{
  "tie_embeddings": false,
  "extras": ["some layers without attention", "local attention windows", "paired heads", "shifted keys", "exclusive self-attention", "normalized values", "value embeddings", "hashed n-gram embeddings", "a smear gate", "an embedding shortcut", "skips across layers", "capped logits"],
  "init_std_qkv": 0.0546,
  "lr_head": 0.00734,
  "schedule": "wsd"
}
Each number is 500 + 40 x the weight over its row's rms, rounded and kept within 0 to 999. Layers, rows and columns count from 0. Numbers have three digits each. The size before them is the row's rms in percent of the matrix's.

# layer 7 MLP up, 1152x384, rms 0.114, rows 709-849, columns 0-47
103:580471490500470481477507471439502464481494522406467411455401526498546446522515492424499494482524448460468552452519559461482583516487487554535463
100:523485525444467489490464523544478535484507446465461413482495492516479468502519488556457431438581434573488590498547524462454471494525500497518454
105:530557566565529434510440600466450528476515463509529439496594510460451523455523565523508485477496472566462430494505455449491504508500451507466492
101:491551475517596489502529498541529536518461543487530453503501485467500499517498502400467489459481491492525548532491480456416537514549512507487493
105:558498479437456419465464610501468472592472487496370450451510559477438587537532581519518494568467520474462505509435491495522490526454520448496610
100:480567479555542500525470473452462480501492438483425559493540452480496468490519525582475560507558549543504491443514503512501553495474490447489486
103:569497478470517527435405520434434538546478469518548468525531580434467521547507539516536466504480382550567492500492473471484468474516489566432454
103:505517515538448508483522469457440546524537508529482595508521504549569492565472527470485441487484458464465505542514450533625519533435514522459489
096:511507459473494509463471457510481607437472514532492452468506522552531523543518497469527471507510503452476454438583519517520502480435527563480524
109:542587491559510473497443511529535533551528542456562565562456473450481497495468520448481599461453556511466490479530507486554506545436468511473530
101:579513453539484456485544481580520541527486546394459538423447473454514529494492522545495504454474503476480457519483478509500548427431477564502456
103:509461494577407466516498579497528535521459487467476461487465459376485498544521496568465438472488442539482575501507522514521513559418511523449569
103:578477541514486476545500514490536495495459567438509471518513528493514484490539527546554544486446495528491509441487451555490499495478476494497503
095:463532486478569438518478466483454375526618536506537486441502545482561476529478426451486588437440526488518472533500415487480520528446527505475468
101:480478483491491545530521480423506494484463551507501432473558552404500503462454449475497541467477548543531554467468554533550511455459460564497536
098:467498458517528481471538514442539437549460527475463472472445490476535563533581521515430542526445502523549458480465426459465525490510524501540495
103:487516474523419524473502488537490441478509480508495500479496441446504501506541479523575503519479514550505444560581457464500446482562579597435512
107:522492477548532532470455488429508494410514506501538492538582529524540512505508498434452486511469480592540492480497504497457529391468498503478462
088:489451521509457498464476496505458431525467492540483499471484494449495490576544480476456479514501548505468500481555525516522478507489469526506491
097:569488485488560456442553447452497460525477600447498462498513508454427444536509564501501499450484537539516474462456466485519455533510475539505474
107:502553472489452444495449556493508526528445579520469485524483506561472537440466462552523536556625469485473511518496497462480460426476512487442423
097:516527490535498496447534469514492459503524568498518469548470446522494485586528507455611453501481492560483543547495561502572532500458523518431507
098:492489520537515461459506484508478435569513522444452453519395566510492565456430510470519557454476476574475491492485452484508542441523489497479450
101:520466504495501496572475466433545459494491537523513424551483562406360564532561498454476450458478449500515442529430526468583477420471513553455481
104:508529512538435498490541540512492470537513484524472450490575486473481470458506562494540440509491422580413484516439495426486499437456517524460442
099:527579440457468476432540465552503578527523587550521515506492465485484505478617519525526455459540534527483577461453499440506574494523452556461532
096:526581569565469462422414472538472513498494479518487520492471464480480519537440418478583523413487527506478472445551505427561537514441495550506518
102:592526532472488529495515428507539532459463478495526480480530517526485560523492598498580500473501441567499549516522496481490596421494521523478545
104:501516478499507522474465469572498510457405559564543527536523502503528477540559540462483549385485459523520546428505576469487489520534541477463506
100:546509452478437471449509470396547541527451480494562550423516483462506530552476509608503498508436559523518528478536486462546490412430577491496506
093:480488494504543441404475489511526429446504514422492497537431419470524470480512487521507462478505487482541498443515482504508496474503440509442521
098:488551513547544540514440484491541506481525516425503527501499510383481529491536518536592484412472489520428461483550458523488533517512486547542517
105:538553536483533514514540491488441497483482472503512506555550503492485493494505409513503529475517394532548556468457454519464482465473566438555530
096:533479439486469367549434523451463494475452515529539462482412554525540524471499447553474533474538488493491516524475396469517526488488501439509570
104:467580526496487549431486513504487530455565490444527477553430550512567481561444520481504417396532508483560513461429547505497495493536634525446467
105:579496511514511487573439484520509535533451466466556534517494490499660562468517505529519547428515447554462555505506491547472592465576497494522492
094:543496522493476482542442524469494500542516539558539479486519501504560444529541516452473404467508465502512446449500500437515451503526509479526584
100:563459485559475517445472491491510514556417575411391469472507572530475509507476556513540482506512515571507513458486547523491503503523495509485552
100:568537510519400554463529569445558511466460480519418439489516468527505477431448522484440515514484506494430575523493511508464495510488538459496497
099:473544566441497448474499439485503467536543497513505465614497433488537490480444467467502488487531502543541510404483471478489567495534470439437511
110:530529481423476549506553542495480547561447538499515493531494466492478499523497471564522515437503568502495598452548487493549451497479519512540610
103:550543429504487508497527489477477506447551494480500498504494542448492539485503463484457519484469479463576518517451417459511518432439507509458518
098:557554556590464495476420477451528480504471564449472384551424494524513526519467527459501520551545543500511393413460526540471534438506467532489519
105:507660444501528440517452511465479503557481530514459557500527495513493529470495495468549528514542456528481466537560435496572473513474453504447494
098:465530420479508468510432504429438428534512588545476500519455507502477521537551514519437524540527488496549541515517565460561556525505517529474543
104:549552520551444511555439509504526549472473518479450471466520507515512556461480541493500513489491520562438499526488417481556527494510471492491544
106:502468446516444475495499514461531523515514496426512447460550491476465520451524524418499448539524476481511485490443545518493584562448555477524513
095:470569486563414504495501575506479558479474544460449494494465476488494483488566577505445503508515464444437465509497528477565485504491540484476542
110:471506531442485489496497521454505469523535495460514516513524520513537516534506500419546519472503520520468494412496469550513552517489583537490520
102:519535518563498523467403479492509565507534488433510458527529580498539530512581532427572474498545490480586413522484467475517500529493514555441465
094:503514514454395504560513467582483462453409560516541427512481493505514545536521503532533504537495580496516465515454496474529530547535590513462516
097:535527484468497444449475516500535499615450539507489512442463421479518534499515460536508524409523540500472487453489505455505538492514574488542506
101:564522454481539548505488555552523461544481528455419521526520526432524577568462466519482565443497427508528561562546424508481501464566485538470557
089:486522428565566500548486487470525424520544495430488513553494540490536549514536526526462451523516476520520563549514544513565479448526507495487511
091:495489521541459442553510497524518443449528513476503497447537478480552527581500490493558478426482467506496497520474545510551529489517482533539445
095:540477536525478544580455452521576516538485511480560504510487511513499506494455423589499441547536422489504463521462456500567492514515512511505506
100:581530469510491530501498458453449456515469486536457550428515522468507432505549402441509488479517489546455523490463495443480522438457546570565489
098:485541542614449542483531543510529447534456471449414548516464440445537464494573490527528482481502454604474527457480436405445539446494461496479523
096:500543421486473504554523461549526505483473557479451400472441526476445520578519450482492503555491503562483518465518513441495494460484474531546578
103:479498466528494462503554491465461463528464476445494494560478510547521485481495488469536454505483440482490526535504540471471551525544550499542478
096:480556516534506532484466504515487436547505490558495459493469464441584493491519516393456448472576530570514472473497541503478492484476474465524556
103:478508539497401357473485503506513529486488486505501448469509507513576485518478532553515496457473480452478472552521544519545491496495549552488510
098:616508540513522544519414467479525486523452570480519511553479578498526526459521472491538442547551543496459475514502497473495524478447491532439468
096:540528546596517472496444472541571444469461505512488456448589486474550487507455522475467543480581500517537476543576532463485463417517501515476438
099:488500499504530493492463479461451430480539497434535508579538480474579495485476537473521606494444554574461503432520454567562453410480502432446491
111:510524509493520524498448541494479544601513529446466503501472546506495583459537441581520439541426488574493479467482462466505485478519547440472545
108:508513480509488496487463550514435532549526446471516532520498445566456515532571567464515464430566518550555518472497516473465576460517527551503486
102:500498423496480484491503440545551553485432572526497478517596561470501491528486534468503542426485536484463573506527551524508513521553477478525523
097:526540561475488454470494595458500571487517492478459471525455413523472475459552452492475500479549560465512528499480508511462535460485505474483480
097:485545448523498503552491449481520498527493457514455520515488572456562469550555548484535380470488487538550476575496511529469560458524480579480481
102:575512507451502548521489523494516416491513468427448504508557534477506503537486508463529453506453439464539501536550564481484515463455474564477486
103:536549562468506488486478500474482561532555543487508522551534512452568533479528554418568487485422470526516532551470454530534626429455534519491597
093:525497492542476464475493558561554514546551522471528454424426418512520533548481475590539512459480489484498415518533461501504520402457514515523496
099:468537559539482467528437500493401491489470537476526480517494532477488536555452483512470493504499509486486451506500476551533570545475520457521493
079:550516551562471433404455554460540539490490524500466526459512588509485488409550467473463457500502487515449533566517503479482500510565474467516482
101:489470476558507487488515505474481441522512458490398462507466464500567554576503482520550510537490460530451492455547532545437607448498489515541525
098:497529412524480482538485446486419433515495501451523477517458435469499520544471531537525455499612455530516509486534571446429583487458482511495519
105:475469560502498442581463485548533415524457456459509492555528511497491547460562533523537476497520488466529513577518477526532514552506535534515569
104:508529515575406486477423540450443480484486480533534455484529490418496570504493547477662444519515479529396533506476553460512521520462516500451514
105:533468498494453532465483484488566524513452464444458401454523524482466446490511506481506552501490443484515511517502482562473529520519558430488522
105:484518373463500467413567470435476446564470508489517457569525555472543568516479564523486438518542427533498527553514508500557518497463513496500549
096:537552528489491521497509516469386507569518442501462512520526438515586466493538510543518468506485574541491516428530510501506540423441483474510533
107:553539566574440509428410477438498483487477466481459451468565574449584467515586571470531467490513504581530517522508519403489520458501504526453473
096:499514437498498550432463554463465520488483542455477481467491506439599522517508526506580433507570531527560523470467532530551490505480546456458486
094:494509469593504542500420506518451528534573475435568458497479539500503426488505505501478452509508525637464583581468517564524533483463490510468481
103:529487477485455492467538494424553518513478490532491528528523458472510549447516505430468528512573508470518521537571537503525477456520591506446507
094:517546494553437503476485517502531497503455579499464453510515449468539555503493526459526545514469467443508520410523478509524475428482501508496501
100:519542506465409501453574471463511523507482543572508514507466472508515576498418436458495504485536526491565441509606502434543562491492525472476490
097:554566407518481475466523475460488490454547467482433456557481502571457587426431502508523515456494445472461499555462469470534521478491540531507515
096:546450518526521518427532473453494495488494546464437468595466483477472523466583499489500433467508459481530468531573551518509503499488449451466479
094:488509458484457568502458522482495478524444501531504493415551530476501421429540461487511492520525505473498489498532523404480532426536533498544579
097:617455552448519431554480453492387553498449565421499503455490469463490496519552486515486552471534445492524581480502495529489488529504496490458516
102:629493493484485534567514491506546443499443474464521551562554513506501504442496495533515515504535536543471524477477490536547521510571580505519484
093:512520524526523466481501511499522419562537493514491520524523499455575562555521567515475540480485429577454533522485554498627509475540529578465502
105:564500458519498455497464482493525493498455520543463498471559431541517461492490557555492545517530428524389496481515517465492457537448474427411512
094:520548517534480491547476508458527486465448565498495549553480464489563459507540485514527435481501457566591476523434531504470470511386471529480470
095:485485506470465500440477532501483517553466471575500529460531494495493593490542510455582474475538533505505494470486449463537521551499491520438555
096:474574518571491506543496528507423506556491495419472428465473588445502449516567528489525502485479437575478553454462519515519559529498468467450448
099:520517487523493499503504445502534463587493489479553523544564416571547567515510548562431539466522489529493488497498501433546464458554490499426513
092:512501524498563487543504463502520459510475497501470487463611441527562571589520548502488504501496476594486471429566569501500441469503526450424454
094:499476490577526514523543469494446489505436484481556424580449561519455543560564492480560478516497512461507530560495553512538552492471490466536571
104:534468530541505479502525532450483536524482464559454414503456546517443474459515526422505407467435509461512469507576452513455539443476536540493477
102:503493529409542441515544509549470494513488458483491508423415484500502485543475507475525461452572451495511476506494529427555490513477522509507485
103:477493508510549576449556487503471523530551521480476390506459495469601507444499554440462436509468520561443548483499489553450513477506504527515561
096:547489605453534518456435530455464496458492464540500475492507551523518476511494472478470524454521459436530494518491508512568551501502549508461539
097:475521417541475482603416517535432502499455514491541498524498515533540480537537561472522520571484500568498478473530465513581487492484551586471466
111:525527386537465498505498481506504519550459549493470535452472533511490492513523447498548504460465491549511454534459529435471530463446484448522490
099:529477469590509512473513525541513543430515576516481445497459526467450482557542493468585512486543483525584544565485456471527469534486574550504504
093:547432566487507570546543513499512448519451498462560505486482502555541533459478484515513525466470458504457578505529539473529530510497524555488435
102:509487513531502481382444512486489460564547494430479432467523500456520488464455424461497525507473501574537481508550441560473452520476560496544465
100:537487452486495411524409519554528534550523520560517436488532556562501463556522555537525480508524496588458513487531487498534420499524536546450488
096:472522490533487487486485520435531554566521527437469567487447538462494528466525520496480518459503489556495528451510522512499576446458612541486484
096:528519428533504403518521530515489536620506513487492484528503434445491552539577473532507460473505516520525485482502473497551491382470476459562477
101:575465489476443420461503424491545462442517502458517572440561519483514506535484562511579516449467563563470511434512472455502501495481479552461575
099:568539584487522505467501458496520455440436498502533422507513449543496574473509507449538497508494442571494509503465518491421569493446440438501486
096:506531467551498487536465492494451442535511517528529432478488531512541470482574519512455441527475437531490477422526510476494610500434544508489456
100:551504506570518499504459501538514459449464482469535505504546475535549556551479532512520508513541452523569520563493478474439537519552479472522476
107:533573488540433530436518455538470524477530505489485541488466447447511526463440524513511451525487489533556522561519524549559459503516513465478502
099:496507432475476472461515464573537425523485501514499427499528454552480532530480559503504405485481508458457472497465455475583500509455578518480536
100:427564510543452458443459475523488477496481554492532496542457466473493565516438517435544540440499469544495419459479482510540526507430531505470473
099:500512474494556459528493490478493463517487493481449540545486491439478517543524532515509512473528493501540594468542486502504520449440524512529455
099:481506503483407428486521522535482507509505432516453518511509481545531505483524471542533497491481460470548545490480505511526528577473579465447503
090:530513587496489467491511550491466427576459501394452484479476413527442512543524493450694480491484507515460555564554526482572481510548450546540501
104:558478537445500520532491453503445449482469441499486433532469459435549455524526510528560401534472414484456506511463487537545614526508552549518564
097:415552582491496498524465549465565525543541524469525458520558490443578529472535481501586532461501465503521480451584470463487579520452548521521527
104:567500500531498505529457511489456574536537536553506507566553498559512514483455501459512488506508503574515507515573463448519469474435493508508513
096:523533488553549444465469504559518467516460456493485584546534513502561515497517462428453526510514475519586521472504571519485539454507443465556504
108:494526550448494511520493468512478467446560438500527483500445539464586570520459520447563446527510483519543508505470519470465520539501537543492463
091:501512519515424500494483485563487489471555506479486508480498441503552507487487547569535439473501537481587498519536503421527467490531475508469448
099:590522500474515433542492513474516411459524488438509541464485560408485521503479448460529522499507507511531533528466538514495552480428490488436548
098:503552582568467427511470527506526519463466597501488485456616472502494487478456462508520536471513527526536465482543536466556444516516515469472508
100:549529513486414398502463547414506488589411509460497536478482523482557536550486536472547499522437435510488472496520469488526477531499573469518490
096:529487547550484398497457535484420548512527538493508442516438405535494520558537571467545524547552550478490476488521498535529537552477481484438498
103:501471457510494470538534520500480502457442594562535541473580491484525532609463497494433514476481507481501525552536508458548515493430522548481543
089:506541522551490526526485462520486502572501491519468486454546522506417446508441503483673528518501479475467527498509580447471492499420521556481489
097:597419498521514512483490542503549523503492450488455545548498554455504586431499520536517475426513494570468509576550521472533525509517491545499562
098:515474449564508494471478470503503501560543536519518524530499503541500488430488532487460556466548563502422478427522458505485481527468498517449496
102:503536423526520404479439458472503423473492567484442548514471527525491564591493429467465566536464397510571533469564519537533501448510509469503501
095:561496484478430536532513444504577424466561488462526507510449540563520419555477610518502503375491502462470494563525554492521511544502603463459489
095:488498407467459443525485486503553460479504559517580464503577553515561554429495485508488521476536489485485512531476496488504476477462516572455590
108:519446499503468420538417492369462514516487548453503499524515444518496528513522479458515505484501457513514483463595496490539573494482523542520523
# layer 7 MLP down (transposed), 1152x384, rms 0.0996, rows 709-849, columns 0-47
102:541509450511445399429500512443523520475505511528560417555524518536506490506478479499562470555476569516574508502560512494458508497447513419447436
098:466419514552546471521571517514484528494509461517530537526514451496447472465567459427551478534530432535505476521458484506477481555439529520593520
103:530508500461563505477477461503463462498524442436541494445527507460515518526532477534587463486477504453510473470487451484451448552531463476515553
103:482502474460500511493445475516498527498553505476522526564493488529502533497491371458457498512488543508484477411522446639435472497508534532514488
104:509508453479519451528495517489571521539484468516491474497549480534467510505449496507503498480498490583470402534546490510471492483522537449462488
101:588490427456527496542496512521524456458406434496497535443492501502517489476498493521501486539481499520510527551546475520461426555518478465490536
102:448424551533513532530580553545527504501512601434544435516507458547501494483550466485452488559539496480492516494487579504482544419430489547497519
103:555494466486504489537494475516496499543486456486509454480448544560497513476476555437524567460461534479497538555466514514509524449488549519483431
097:455487559450483513494483520503563520493495468492476445421460529477525477448512417568425455480480510484453509475564501505485521462515543472476550
109:530490474461536523525461460530588524527507409513444472578490592508521518511491507485431514461500519554432517505464513509472602539479450478445516
099:544413464490472515523510464448549501584571541446454460462493447484457483524505495433483487486523506511543455533509597494584620490543498521518509
103:457472476545522481466457489513454494443572484440419573446569492476497518473466537467488503428435517542561382495515561510516535476501493554481547
102:551498542505486510512517504439471475514523481475586453502493527549501505496494509473527489464514550509576479486485460446501524481578487469601482
097:494510506442518470504494529601508440506466522502486529504508527480447552540525513461477494476523459538522523466486469464459439476545492442423485
103:456583528552471433517497392542478449562550501500456425500503512440553505507503529516476481513412488498499512501477542525494478504539485481524472
099:445477453492472479482530485447503537432479538483545391416551474390482495565502460505530468440506554520441501496463505572537559480553508481506518
101:458513446530452481494514536512480488517474551470476457497500470490505590510512519461462481428532505486472532498497519527522578516478533450458444
106:489519541509488427496556584505494519432479511488469504566568527530460523528485518465521468517465476414543504528599520547448548412460515569509476
091:494470507528452449493464534494553582509454486514519486493556572491535544475490500527562451527539510546550486485500442542474496497497548539490497
099:534455518462497557601523496545503480534510545509437443517505514457509478498511559506513438442469489530466561528544433519524480525509437451506537
104:545516505431489552503464520495587539492514459496551459466527477531478500500510508521509495505466488537534458468507517487533412560470461549503431
096:452421521496461492510576566463523341504416499507532538452482491479469498506510523522555526477527514532507517515546540519499498464501481533442502
098:472519491514476451491505473467519507481486533488379487467479445534453445496482471537473513522467532461409562528508513467528452492531461459487607
101:417494547535535529530524507518553481497549458516474459480510467406392541505497461564458465394487618517457522492513478480474497481574504545478532
102:468563503473522485473515484530514434570407536404500509454502528495474522538473540533513522460554496499513575479485502538512512461437524454518444
101:505501446530458471455529467463519535507472564461547501481521532513477545475554481542540477515521473483529506494435531473571483530529449506537517
097:533458461480526457485479495546485549430597485473535481474522534487489493497540452454471508461561536430405529549488507506484524423532530465482490
100:426565470470410523569537506513501554473459550496516524482466485462571513522465505545496533482538569582475547607446450471490503570495477509528519
104:473511518523491483443459528464454469610509528522455528530508506523509481456503468584511575530442497536501499545514513509484473500509511547505439
103:527485449529544527509523454490459487465527500511588490526566524412560489513483465529445564533507530461489484551503514481513515535409536528561494
095:475535470523513496573504479493417466499493524483407489449554576515443521582497460562533578524529429481492542471552474528460473442534552558480461
097:489533473472526442562480514552563425488480492483555491525569470526563540467478532472449459492480454534558529443587546579544470488468475576550484
102:568465495451556506481447547475486530526547512529478488468465554542510519472499460487524479502566474422394458511536486497475556520482531436526513
096:509500516493416574478496459527487476492552545481471433500479519457552445493529577546528591469481521527480583509524508514481433481558564491452528
103:454527472554515498564527537492541480458511490495578428528522523473446629479494579460477531407497498439528551484457504530548481482497428470505478
104:453515512487501569490503469486491526536468468493578499555511497608497505451498464456477496531466496506498493434484516499491536451496405502446549
095:555505449499507486497447454526442569445479458442469474555435524561486520526473503531435450567489480504533488543494451531569501468546533495552520
101:525535468469542552436442529528553506506544516492491406511509475494477505530455508512527526513507513507544476458486502610499569498524537492447546
101:590471422430520507537481475508513521555608510472497531413507436510459441452540549516540472503544533503454613531543447491474510549475432419545470
099:492496484542490460568535428487405496448444465518474500502520483549514517524521439526546537506402527554462408553476520439475404491514582537457444
109:481540492463501535447454494580541564513526490552556474583483504465424508483437444454514498500530534490500502531556518507468431547476513523514496
101:516484498514480525556529459473513452584511528421452568569441529485535482534499440530489527456558488544490430533514537510568477527482441470542478
098:492500466425532493479489474563503491477520463472506547437508592471518550526499483570502467430552424576513521436478467473495461515464486472525531
105:473483562480491474559513524492540449428487515485577543512489511499445492512473459524491481588437463555516435542470531502467508488490469520586463
101:494468471520379538446512550525519506478489450431464531576455441468542504475515472571495500505515581470454481540533546435474485506488489530532495
104:449522468488492528460546591520534493430486508562522539544521521491447529444463499512541469448460465524565508567534438447573557462522508496487443
103:454493439446457535473581470503518437505530529467443495545462498503475460565515545549494456543482505494409514484486584582486577465590457481592558
098:516485557513529507480505502432512473437479522468475451489606493509504433564512487475364481455511567492513452490493476529536491508517436445578521
107:456497557496530485518428508456490477511549522470447522556545445468463368527481484442567474525493466479466529541441445500535433470528478441502604
101:453527503453485570483480484503511436523485468460524502429478567506560525450501472533511521536554507491452465474458560444511504473550485487525480
096:481450540526490556522508532514463504594483473544471410493523495516484483521579530473490437483458486496488489555475444468503565483500458491470499
100:503468506559475525527537476496497433513470503497462447578545563530516511506464502454457430553463469494524519493487485543517442519524542486515465
102:518467474483501584511526477473567476487486454469395525501519535510525464499496476446443554504507541482493523542475517471483503518557446493533502
093:458563510435507514475560565515465477530480538482522485507512452504499494513472501517476509491534535503518433452495527499506480542496474493497496
095:501447524503608511445525487497537514452545506452483546522535474441496532526524507519595511554579508556445469514490432544501491389548505496527525
097:388517536476479444565495506454500529493504491530499428481542454525411459529512498469471456430459493524508498505526548486537479562560534489543485
099:530482507496487474515492450486434538532455518512508569541471516474584476515505456567460502498588511505498534472503574605481546568475552496501458
099:479587522506480464502475463499517472479488405530534440443480546520478455448551451572490545601493515470511523537479437497585510511482514559519517
099:527460488538537489506484486478564483545447565475488505514447514534477510577483527484512499548553460492534509483518532424535510440553488541514468
102:578563540523522525440434478482520545502455461529519481483475595521461546456509458439506461525472412455472546497511441514546523469430474430517544
097:511579488463457480530557564551468502434468485524533516550530450479560484583504522498533483507523531510466453507456457522462513527492474472534506
101:494497463551509548534498404510496526528509478494471520518518459493496568547553461526542447474516508471539476566503581519485460495477533501476529
100:529522432497487556525502509431532500480501482429513513491477566494556569576497494450440462522529427471485463545543511488515452560530505541471555
096:408523485543393484525515475470498528502503496525454561503486437533577581467505484480516512569476496524504486554558492410478559463497521464498520
099:475495538519502544547514490485532466512480620477538495560492531503456439550498509499485544480514482468477524457502501563473489473478507382502563
108:547494423509474556529468488470574504417549489494434493443494468532521521447482462442486433546504485537536545442603603495511511557508488526475504
108:507428485441472530477445544465614479503476549507541484497531469452471541498484426473458508482559534523525532472475584496465515489521577525468430
103:514513527434506378483447444516555524530514577511468494493554452484473451498454527490499508518487498525489503432482412538487491508457513471470517
097:518471494489474478527500456508505527482541516494474446573509565450503484408560500520464477524505471482509528537475537530452510528457524525458535
098:438474447490498547474458495483527483544499478500475472433516479526530589532509504493457415458489518505631493507504522475453566517492511535491540
101:622398472562473554494484444475493493557515439468507482518499572516490464545503557537454451525534501469486548459489509497496507562465530480506483
100:470485510473513462490475485532532509544464485536451514484535519557418473469526529491410474532492521476570499487526512492490479498434435474559478
094:451481392539498481483475481477464539463449503522431569567571482501431427507510557411499477472491574496490546468471504526557550545503474455522481
099:404539478535445497481472464477498490495493487495441515475553531496455455474531468567549509493505461483461510490509544476594475501443544457425530
081:544484485559502511514531509555524517470508480468464463582490469509503538517454510553504484470478500484514540492491487511596498512391502511500565
100:508450475586524428455476421521476468534527519533514538474522517569532459472458423511494565479419495465531516467443550565475461445501503487508541
099:471506536461509535506553457488558515499499493528526550454496536511458444483508503446536440508474536508525485534449489550409516584543509504518544
104:579500498494527399508564494502465438469467541535526420499511551454548524471512527555490484535544514489508502427556462480500448482541533524498497
103:478606540453485529458455494517436486506506485503526439478489561500542428526506466431495521519534446485580529515449438506526466460524493502512518
103:515513472449549600420494473533511481469453446509497500502571554510502439454463482514446515515530430538430490473493492510459503509479469497525529
103:503464491510478477375477517506512465504559544520466524483483503549549476507473546474405470518486555555532568561507473488496449567430494497529442
098:468475538400445527481537469508479444555479476475477575457554504499451463463491513501559554503502508551390519495464464459464546545538493475473512
104:514492528531544474502514437449476528413480540474486497488454569541517508569463536453444549566424529490482481524474486547543504482549487574458534
095:521511501526551500522468464552527506495579407517481523485496523480414489441521509391472532556540466534516612517475488511549462478513473494547467
096:549449496409470483478525538506503546493508486511530514496503491432533449524498450466469468545516489491506437515518527498462495598482518498456516
101:557477552524555530502475430427574471439521449584494488548447523526477514551561459473399511491505551474515479476540520469511488438614519530438515
097:532477415519479498528454503526585478424468473490531423498533480455545499528531440468480477516559471420539518507523554495497477438515483491467555
101:561478496579475470525502522482485506453464451491459512472538496479455546562467484500496503514526471493490480577495519531502515510483571489491424
098:537509446570497505572517519469579508407462568439538557543536449548451483504470484513485462558452460430470492554514460526560470550542529419533472
099:517581512470530421547485594536518479484471529501491455494514503491526509508517476473534503526497538462468491533405505554510535477483495479436515
097:405537485529526484558491524496482543499459479490489472353462469482485502467546491454495444491448566525491522543472557486496524478521492480547480
096:569496499433574506523513453535535467401514527472518571484489492516514491455535492488491447513446396511464502492464516542527536458516509496559502
103:443521503471503507481543533469523500511481497508561428471580556559553588537529484399481468406431473502499515467502554525491496507498554458497440
096:551528488453421474557486500469483477539486446527581477550520474624527460499514486536510505501533520517497486476527407497463485498516538473485440
102:524482438431467464466533483524520527470507511517499485460466439524568556530517474515478523480541592490521508486490558524517516497507558462509490
097:533488489475434539483481443500527559423450487541569498549568512488495459481553498444484423549498490451503508567495459553509500459491447531519505
098:315544450437440557475530505494480489512506555563525531427548458508527560515509454516595489458492493449470502489485494478491497536523483502454533
095:424464494512471467467486453474499591547559453483483460486534517514407545457486473509511500584462502463495516478491529510477414546482502465486483
100:513485475529496509460485448477561463533501448515492511485485578512477470454514547554476503517511500530449457535485412556518565458481474479516543
097:455516621568512461558518522466531541568505507491505564495466533511509497477441556484501535477475541536526507506557527462563510526468531484535551
097:549532515458513436564400496473470499484487493509507518504475512526489504499512465465490565514545451498451494439520521450502538480517477533531424
101:484509512505508490514566514538495473496587481432487474547547446523483563454526521488490505455498443505486468489464539552514507525577549485495510
100:550485527428510457513530449510584507550587499453502516475486495464534448540565469606549446499535504581479463507469464476530559463483527523546463
102:493434498454487565504472476524504466557515489494476469545473528530519522457482480470511392478530570520505514488494456550505487514547629574528479
097:477455504447482421513474470546448534478460554450530471496485514497590560445546449461480490513562470551552470563511566472588531523505383525518562
099:379546487520500511521522521580485545461529494542538520634546498498438529519501464500482516458496491424520515527488564492526555452484477564441455
106:510506567402455492508430426515499472473496519550579589550574429482504505524446505512480535455557433495509485506478495538484463427507444425522499
102:472448471465442474486522511488561500466490479569478567429516485512462478512475504486573458486510480522513464514463425416601439483506563446453533
094:486558454460454511500471443499523462474523524585521461509435482538542512462494556471468524504516489443477493486513483439442521549485486474497489
103:576414598565536446419567561490521464465479514445515491520470508552535500547453491456509467498441448480542517508506482528530529522541541535523479
098:530553469460469509546554488537513442466507505556475481446572585482498479520502478520483486515456524514533474449528484488470512595510505534475398
097:546464505505513473446527510520525472470470499475526535506512483606482532500543472486564469499441572508531505590472559508475527510419529507521533
098:503492486579499493500496490429509550511476498565503509493501526549427477494474512557485488492486466474508481503473482490525439455463523456470467
101:485537444494494416489495588485482406561497581480531500526537566499509476476417507535455451523460479544456501450543482434506466565503500497574528
100:533519570458479514516520426491508525466503558517480493473468476519415482537494534489496538542407549512499474500492491438502428512556520502489423
095:499493490481478541379478570512533561468523443486533499513515514516528482525524514473428503466501462444526456508505516482536560514547428420536589
099:547460577526514486525458559506500504534510462499547534461489490504502556531462530475476520571466457472510470481456455487499541528500449491448503
104:519536526518481471449504468561473445475608529505503483468468399553510415503511548526497432448529491531610390520508518517488440496589447458535510
099:541457512503523529543421520530551489607475524492477477541487486495475437430501518506486473514473429495581413430513546457558490540505536539605493
100:416507521627502530473515462487535507486548512507461500483473475550499524436500493509577476544505415517484500544451557518489578529476581477473478
099:456585451447541504521556484547508469484516451527492465439458473491440491509525577593524513578521438508494477489475498477489492494493506504418437
101:446548426459552589421552436463480540527484537491477495500507505449524473517532479507568485442456526435501572531451477556513494512524492488520423
094:459455498443515498422454490486516576464519489521505557517554475451554523482466502526439534522504477415469554552495506487495482385490513497542487
106:535487543609519411452520517543546436512503500481464590578463565524440478494499495506482446554520567458502550596509506545547518540495550514512459
100:435488508435447494531497513468480452483452478430560531452525480502486525554563467476511531540597528528520434445494539572479502496519484574493485
104:525481472551423463504500518514433445465490474530533530531502502498531473538496476513534485625442486489532495493448510394504515445554478464477479
096:515473530412439456541452521438484476484533470564507493462470528539528517557556539518545457536505447522491465427472451560520450527457580579465528
103:526548453511569547582453467438474519495492478494482423499551408435572497476546488516515560499503526470465531489557505525454467549562517464506485
094:528480538530413559540478511561483481467513486512496532487544532465489483565462520521564483537503495464547561521595476471540470562485441534460494
100:562451521529520556481466515481490539553505434477548448490515505451540501516488485403496522519519489483497398449531456463579495589573452599502495
099:464464461495474489490519426491521574484436553558431531497467530526459465507530459513461536453540494511501520493588545582493540500500566532512455
100:606471504486478534533585480513484523479494493417511511476590525492487489543575581545499469524449426436474478412533539495512450506426587470444515
097:522508432522516515613490428460479467597579532537481434530458536469514471473452533554531475557548465525517486506487493566502563437560453566520443
102:474475545495444458544429507497474508464449527528504542526470466541546515501492505469410493493554410441536504504510555499531485404498504507458507
092:453546485561551492454576537491480443499441452535500492491522511526509543467510500481456579508497505542484520526472521457480483598499549552477475
099:530533580539574531474482515471510460524527454487491470416521480482496526475522494502462492568476480484522518571523453498460515461526484525560446
098:459460541541500540527521457458469459567540523516510558513395456537492522533495515538512553487500489543540540496529450494455458447461458481520476
098:544566457477506511461503573409500508512527503570488467475521452450455483473484516486517569459471500550499541469518559491471473507470517440530519
096:505482520483550467466498518561557556489471481564486554527520521529563449518460471493531489531516503552446496462490516554446458497465465480517538
095:475475485526451485552512550406525522499453492498470481486495534444538544488491468497475451474453537486508481506478544458496556593512526472510501
112:466440485481479464524499468527549470526467498426425400539516511520492494537482519487452468470436520582491481493477566476515584490460463512585494